config.toml
n_layer = 11
vocab_size = 4611
positions = "rope"
rope_base = 1510.0
init = "normal"
init_std_qkv = 0.0805
init_std_o = 0.0172
optimizer = "soap_variant"
beta1 = 0.95
weight_decay = 0.024
decay_fraction = 0.701
decay_shape = "linear"
batch_tokens = [16384, 32768, 49152]
doc_mask = true
dataset = "wikipedia_en"
Each number is 128 + 24 x the weight over its row's rms, rounded and kept within 0 to 255. Layers, rows and columns count from 0. The size above them is the row's rms in percent of the matrix's.

# layer 7 MLP down, 64x192, rms 0.311, rows 0-63, columns 0-47
size [ 95 101 111  95  96 102 105  98 101 107 110  95 106 100 100 103  97  85 105 115 105  99 100 104  95  84 108 101  89 104  84  98  90 100  96  93 109 100  97  97 103  98 112  97  89  92  98 101 106  94 105 100  99  99 101  96 106 104  99  94 110  99  95 109]
[[144 120 131 152 145 122 152 154 116 138 149 117 120 133 141 129 112 110 117 138 136 132 127 101 175 108 105 130 129 112 122 164 145 122  68  98 105 125 138 100 130 160 128 117 155 129 159 158]
 [119 141 129 182 118  99 124 157 110 116 161 116 138 140  87 172  97  90 165 137 126 133 104  89 124 179  76 119 111 126 114 148 122 102 100 122 149 110 167 118 119 128 117 146 148 147 118 139]
 [114  81 134 122 115 101 112 135  96 140 151 124 141 138  79 133 136 122 194 164 130 155 189 113 160 139 139 158 106 137 106 141 140 159  99 133 114 102 143 120 110 125 110 123 151 159  66 144]
 [150 127 135 125 148 134 178 134 164  81 124 135 163 129 119 156 168 108 137 135 133 127 118 112 116 118 138 123  95  94 142  99 113 115 120 115  86  99 198 100 141 123 155 155 123 121  78 161]
 [132 190 105 109  99 137 110 103 154 114 108 151 102 172 153 122 128 165 115 143 112 133 120 102 141  73 140 141 105 155 118 123 110 147 163 147 185 177 132 119 145 118 120 122 154  95 112 162]
 [137 150 114 152 160 110 125 156 135 154 146 137 135 168 117 139 130 113 144  96 143 159 199 150 154 186 139  88  99 160 152 123 137 136 120 130 144 134 126 114 115 151 109 106  94 139 128 132]
 [132 116 130 132 130 105 138 167  98 143 120 137 177 109 127 151 118 128 161 133 130 114 153 107  98 129 149 117 109 127 130 159 117 123 140 100 136 138 151 119 131  72 155 137 140 114 143 134]
 [149 130 136 116 109 104 151 150 103  92 124 107 101  77 140 157 136 154 143 117 139  95  99 109 162 124 116 138 106  96 108 114 124 101 121 111 128 132 129 120 136 141 140 168 133  92 134 123]
 [175 102 160  98 108 125 142 134 145  92 122 128 121 103 122 160  97 105 140 128  83 118 142 124 182 122 195 169 118 149 101 125  91 130  82 121 139 119 120 117 132 135  89 125 172 139  92 145]
 [ 96 114 144 157 158  91 171 144 148 110 133  91 149 108 134 142 158 130 130 129 149 102 125 131 189 167 141  90 190 115 140  77 148 100 131 154 107 135 149 130 148 185 138 138 119 148  80  91]
 [132 111 157 118 127 132 143 147 130 165 137 146 152 123 156 151 151  96 115 129 133 137 130 160 153  91 164 163 129 138 146 150 101 119 125 121 105 162 141 169 140 142 116 159 125 107 122 129]
 [119 189 130 112  95 103 119 135  94  73 137  75 125 157  98 103 145 148 125  96 134  78 118 108 161 123 127 112 123 153 174 109 109 169 113 128 121  94 141 141 149 113 134 100 112  87 147 109]
 [114 105 128 153 155 149 136 143  89 137 107  78  99 147 152 112 145 130 104 182  83 126 101 125 126 150 114  95 123 124 140 144 163 122 113 127 130 122 102 134 175 132 167 113 110 109 120 148]
 [136 171 126  86 128 108 122 146 134 149 111 126 106 120 101 137 121 155 125 150 101 118 130 141 160 151 123 110 118 103  78 120 140  77 101 121 113  84 143  84 126  97 111 132 116 183 127 133]
 [144 120  76 129 112 136 109 117 121 150 172 118 132 112 138 113 114 133 121  95 166 132 132  95  94 159 121 135 138  96 161 124 129 161 155 139 132 118  96 106 166 151 144 121 155 101 140 134]
 [126 149 173  96 132 143 168  98 102 137 102 144 159 100 141 101 134 111 146 112 149 102 125 162 108 110 138 114 158 133 135 102 123 121 121 124 145 122 145 119 117  86 169 137 143 125 151 144]
 [120 121 167  89 104 111 170 111 117 135 140 141 101  77 106  89  94 117 127 112 147  93 180 144 133 116 162 125 126 144 124 140 113 138 129 138 105 123 149 126 142  83 113 125 128 191 117 158]
 [136 154 158 118 133 148 126 104  84  97  97 147 148  91 152 147 107 126 125 132 102 134 169 114 149 119 145 109 135  97  81 125 104 178 105 124 128 115 158 159 157 110 153 134 163 109 129 141]
 [136  97 120 163 157 104 143 134  84  90 123 127 181 108 122 126  84 132 126 118 135 140 172 153  90  72 131 105 134 125 121 114 114 162  80 123  99 132 132 172 150 169  93 123 101 152 159 115]
 [122 151 130 159 158  91 127 149  88 143 113 135 132 174 143 166 139 122 153 157 106 165 122 149 107 142  61 108 162 131 149  87 107 167 121 135 154 119 120 127 137 139 101 153 117 140 121 140]
 [149 168 158 150 167 110 131 115 121 131 118 102 131 134 119 135 127 128  84 130 129 117 149 117 152 163 159 133 110  64 128 127 138  80 106 163 131 116 123 145 127 157 114 177 128 151 172 151]
 [156 123 116  89 153 115 112 173 139 120 115 111 124 159 130 126 122  87 132 165  83 155 116 145 107 123 134  93 157 110 152 114 138 102 133 131  88 187 147 111  96 139 161 144 103 175 174 173]
 [129 100 121  70 121 117  95 145 118 116 180 143 171 108 109 126 110 120 135  90 126 125 125 150 177 144 143 113 131 107  98 131 152 133 179  77 143 138 137 144 118  84 145 101 143  78 175 102]
 [131 126 143  81  93 154 133 131 137 106 120  68 110 124 105 146 121 193 101  90 130 123 131 165 105  96 131 128 178 145 129 137 141 111  90 124 152 131 135 172 141 108 124 120 174 110 130 134]
 [131 155 127  94  94  70 142 167  85  94 124 130 152 127 144 141 143 166 129 104 153 104 132 125 127 134 135 157  89 133 112  95 132 127 144 124 113 132 121 117 146 146 161 118 145 184 141 156]
 [132 161 127 141 113 116  95 127  95 128 158 107 104 130 127 162 117 158 119 138  90 104  96 124 149 192 121 117 152 105 154 139  97 130 139 125 141 141 130 172 112 137 172 143 118 157 116  95]
 [180 128 114 137 115 142 123 137  93 156 168 128 104 151 147 121 178 163 134 147 104 109 152 110 126 133 139 156 137 147 153  94 144 103 133 155 133  97 115 134 120  95 110 145 150 144 136 110]
 [134 141 135 116 145 123 126 111 139  99 101 118 129 126 156 116 104 138 104 140  76 137 147 145 132 152 159 164  92 127 143 157 106 101 158  87  73 112 141 139 183  74 135 110 145 142 131 129]
 [ 78 123 138 174 148 172 119  95 134 102 124  76 111  88 151 115 119 130  66 127 121 129 118 136 140 176 150 136 131 102 153 116 124 115  92 117  97 124 129 114 117  70 115 130  97 141 133 169]
 [158  95 157 118 107 118 112  96 106 140 175 149 160 139 172 137  67 134 157 119  93  99 126 191 124  73 128 156 121 140 119 132 106 149 116 139  98 159 151 124 163 135 120 167 148 100 173 129]
 [127 131 152 129 142 105 132 131 108 100 166 127 108 117  97 116 129 148 159  76 183  99 128 142 128 129 107 191 144 133 163  67 145 142 113 118 191  79 107 144 115 115 156 138 115 115 137 108]
 [156  97 129 174 151  88 167 155  98  77 164  82 166  98 146 135 151 156  99 142 128 106  95 104 141 186 143 137 135 118 134 131  97 124 131 107 121 130 107 118 113 123 120  98  86 148  77  84]
 [ 74 103 113 166 126 143 103  97 136  95 118 128 148 142 122 153 154 117 130 147  90 162  98 165 124 151 156 123 112 181 117 121 137 182 156 138  81 120 133 117  95 151 101 160 116  94 149 152]
 [125 130 127 113 127 130 119 142 129 109 124 171 148 122 169 138 147  88 152  76 139 149 140 183 123 155 153 145 135 132  96 142 114 111  97 111 113 130 143 169 136  89 157 145 132 156  99 146]
 [140 161 107 145 129 161 127 120 125 168 105 165 101 164 118 122 126 131 111 107 103 190 165 142 133 177 157 119 119 128 119 144 128 157  87 143 167 142  93 134 102 144 110  75 138 134  95 143]
 [167 146 106 109 124 167 100 161 127 114 154 128 176 120 138 135 122 126 132 105 139 154 176 141 127 141 147 125 127 131  93 120 174 111 143 115 131 146 108 120 151 171 119 125 136 133 132 162]
 [ 96 129  58 147 119 147 133 162  96 171 106 151 152 119 166 164 127 154 129 126 119 119 102 131 114 129 108 116 125 109 148 101 156 101 137 122 116 119 112 149 139 187 176  86 117 155 148 153]
 [115 121 176 145 154 154 153 132 123  99 125 160 103 143 132 143 108  95 114 135 114 108  86 119 147  77 157 155 104 118 139 141 103 109 103  88 137 128 117 168 157 148 132 156  68 111  95 105]
 [137 120 108 144 119 149  98 175 103 110 143 121 170 121  85  93 182 161 120 125 134 145 137 107  71 125 135 124 121 100 125 121 112 145 146 131 144  83 100 142 113 108  98  71  86 166 121 131]
 [161 109 112 144 174 107  86 106 131 137  96 118 112 106 101 147 109 133 101 128 105 155 110 171  90 113 125 122 157 151 164 106 136 148 141  97 142 104 118 162 111 128 133 158 127 132 114 106]
 [103 144  78 124 152 127 111  97 113 115  71 120 114 141 118 133  91  97 110 149 157  93 146 147 168  97 155 120 147 137 161 145 142 112 122 154 128 128 142 161 147 111 129 152  94 132 149 117]
 [149  76 121 157 141 133 160 145 114 105 125 130  82  75 142  97  74 122 126 125 138 127 124  87  97  67 168 142 177 134 166 151 118 146 111 101 116 102 128 175 131 160 100 135 129 158 162 129]
 [134 140 130 166 103 124 133 107 141 100 113 123 100 133 127 133 120 142 122 136 163 140 111 130 122 122 143 116 122 120 117 130 146 156 137 158 122  87 169 132 102 123 101 136 151  99 118  96]
 [115 109 121 104 139 120 153 137 160 112 166 168 114 128 108 123 116 130 156  97 127 151 137 101 132  74 122 141 142 151 123 128 109 168 141 117 141 141 181 105 139  88 131 111 158 128 136 168]
 [139 136 110 144 120 143 144 135 142 128 100  98 129 143 118  86 115 125 141 102 144 150 107 104 107  89 129 177 169 136 176 163 154 138  61 123  83 138 107 124 116 106 136 148 141 139 120 147]
 [134 146 168 124 151 110 153 132 131 196  89 161 145 122 153 138 150 129 130 123 127 139 147  83 120 128 165 179 193 107 103 146 132 143  97 129 107 127 131 144 111 133 101 144 101  74 104 130]
 [139 137 138  78 142 107 129 125 122 128 152 126 135 114 132 146  94 111 126 122 108 133 144 135  88 137 162 131 133 148  87  93 133 132  96 108 111 114 139 106  64 103 117  99 101 161  73 138]
 [112 104 132 119 141 121 101 121 140 142 101 136  90 148 114 164 160 161  94 117 135 105 169 185 156 176 123  77 133 143 173 128 142 125 137 112 146 102 129 149 113 124 101 122 152 108 141 149]
 [129 116 162 141 128 171  95 136 111 122 153 163 131 154 163  85 163 140 141 116 146 132 169 110 114 106 142 126 115 143  63 131 115 154 115 115 121 110  99 117 120 143 139 100 127  95 132 135]
 [127 133 104 131 162 143 134 105 149 146 117 122 148 169 139 151 143 158 128 159 153  89 128 131 141 115 114 141 172 174 102 123 151 125 125 150 116 143 106 134 155 143 128 132 109 159 126 118]
 [133 190 131 108 126 129 109 171 137 163 133 183 134  90 141 136 130 131 156 118 112 125 121 124 159  98 105 173 106 166 139 118 134 149 160  75 135 136 113 148 126 171 119 108 158 144 163 129]
 [117 116 123  96 107 103 138 133 107  83 113  92 129 124 124 137 134 129 147 114 152 135  98 161  94 130 114 113 138 152 107 124 124 119 160 145 136 133 127 104 191  93 169 133  84 122 127 117]
 [131 115 127 129 133 156 110  60 165  81 141 124  98  78 119  87 117 123 164 169 139  97 131 138 164 131 139 141 163 122 134 119 116 143 148 104 139 117 124 125  99 138 127  94  97  92 129 128]
 [125 143 139 159 129 127 106 135 140 150 157 100 120 108  98  96 110 145 168 141  96 142 151 125 116  97 136 116 154 134 130  88 126 157 125 141 163 104 117 169 101 136 110 162 123 110 150 116]
 [143 157 158 128 125 128 148 109  82 135 126 139 132  97 138 117 120 177 154 145 113 116 113 150 154 105 146 144 136 108 112 177 118 100 138 124 163 151 123 115 117 118 101 101 115 106 123 141]
 [136 150 140 174 131 134 109 125 168  88 116 165  91  84 148 202 136 171 130 134  85 143 142 128 120 151 121 167 139  93 155 116  76 110 139 146 116 129 171  93 140  58 115 140 144 147 112 117]
 [119 135 106 164 167 165 120 135 154  94 119 115 108 129 123 140 126 110 123 103 150 143 111 134  89 146  69 154 185 105 124 135 124 108 156 170 116 133 120 152 117 128 133 140 101 136 160 134]
 [ 93 144 155 132 135 158 100 190 127 111 139 110 161 164 135 139  78 149 130 124 140 113 173 123 125 112 138  98 140  75 119 150 141 114 131 160 118 110 120 171 143 121 116 140 111 156 138 121]
 [170 121  99 154 157 169 147 138 101 174 114 103 125 130  88 133 125 133  94 145 107 104 141 170 130  96 121  96 131 128  97 139 140 145 139 140 104 169 133  92 151 118 133 154 153 118 133 108]
 [121 118 115  90 122  73  96 135 138 169 113 167 130 107 100 127 145 165 126  95 166 131 117 103 119 150 121 125 125 132 115 138 149 133 126 158 185 114 148 135 119 145 145  90 129 141  87 115]
 [146  90 120 132 105 123 126 160 141 135 118  98 129 132 113 124 135 108 121  94 140 162 113 165 165  73 160 159 128  97 190 160 107 117 157 128 127 132 162 139 152 168  96 136 103 126 143 170]
 [ 87 171 137 131 106 124 111 124 166 154 104 159  92 136 106 107 136 151 119 148 133 137 149 133 115 141  74 124 113 162 138 121 110 128  87 169 171  97 149 130 144  70 123 123  97 152 115 117]
 [120  93 114  92 118 177  94 147 135 150 111 111 137  84 103 166  99 140 140 165 132 102 142  83 150 139  92 155 108  70 129 118 127 138 128 128 101 175 139  91 147 136 163 119 166  52 131 126]
 [ 78 111 140  92 149 111 107 129 139 102  74 154 136 151 115 131 171  84 161 152 120 138 108 134 134 176  77 130  85 142 126 106 111 142 171 117 110 156 149 138 139 126 145 127 146 108 124 103]]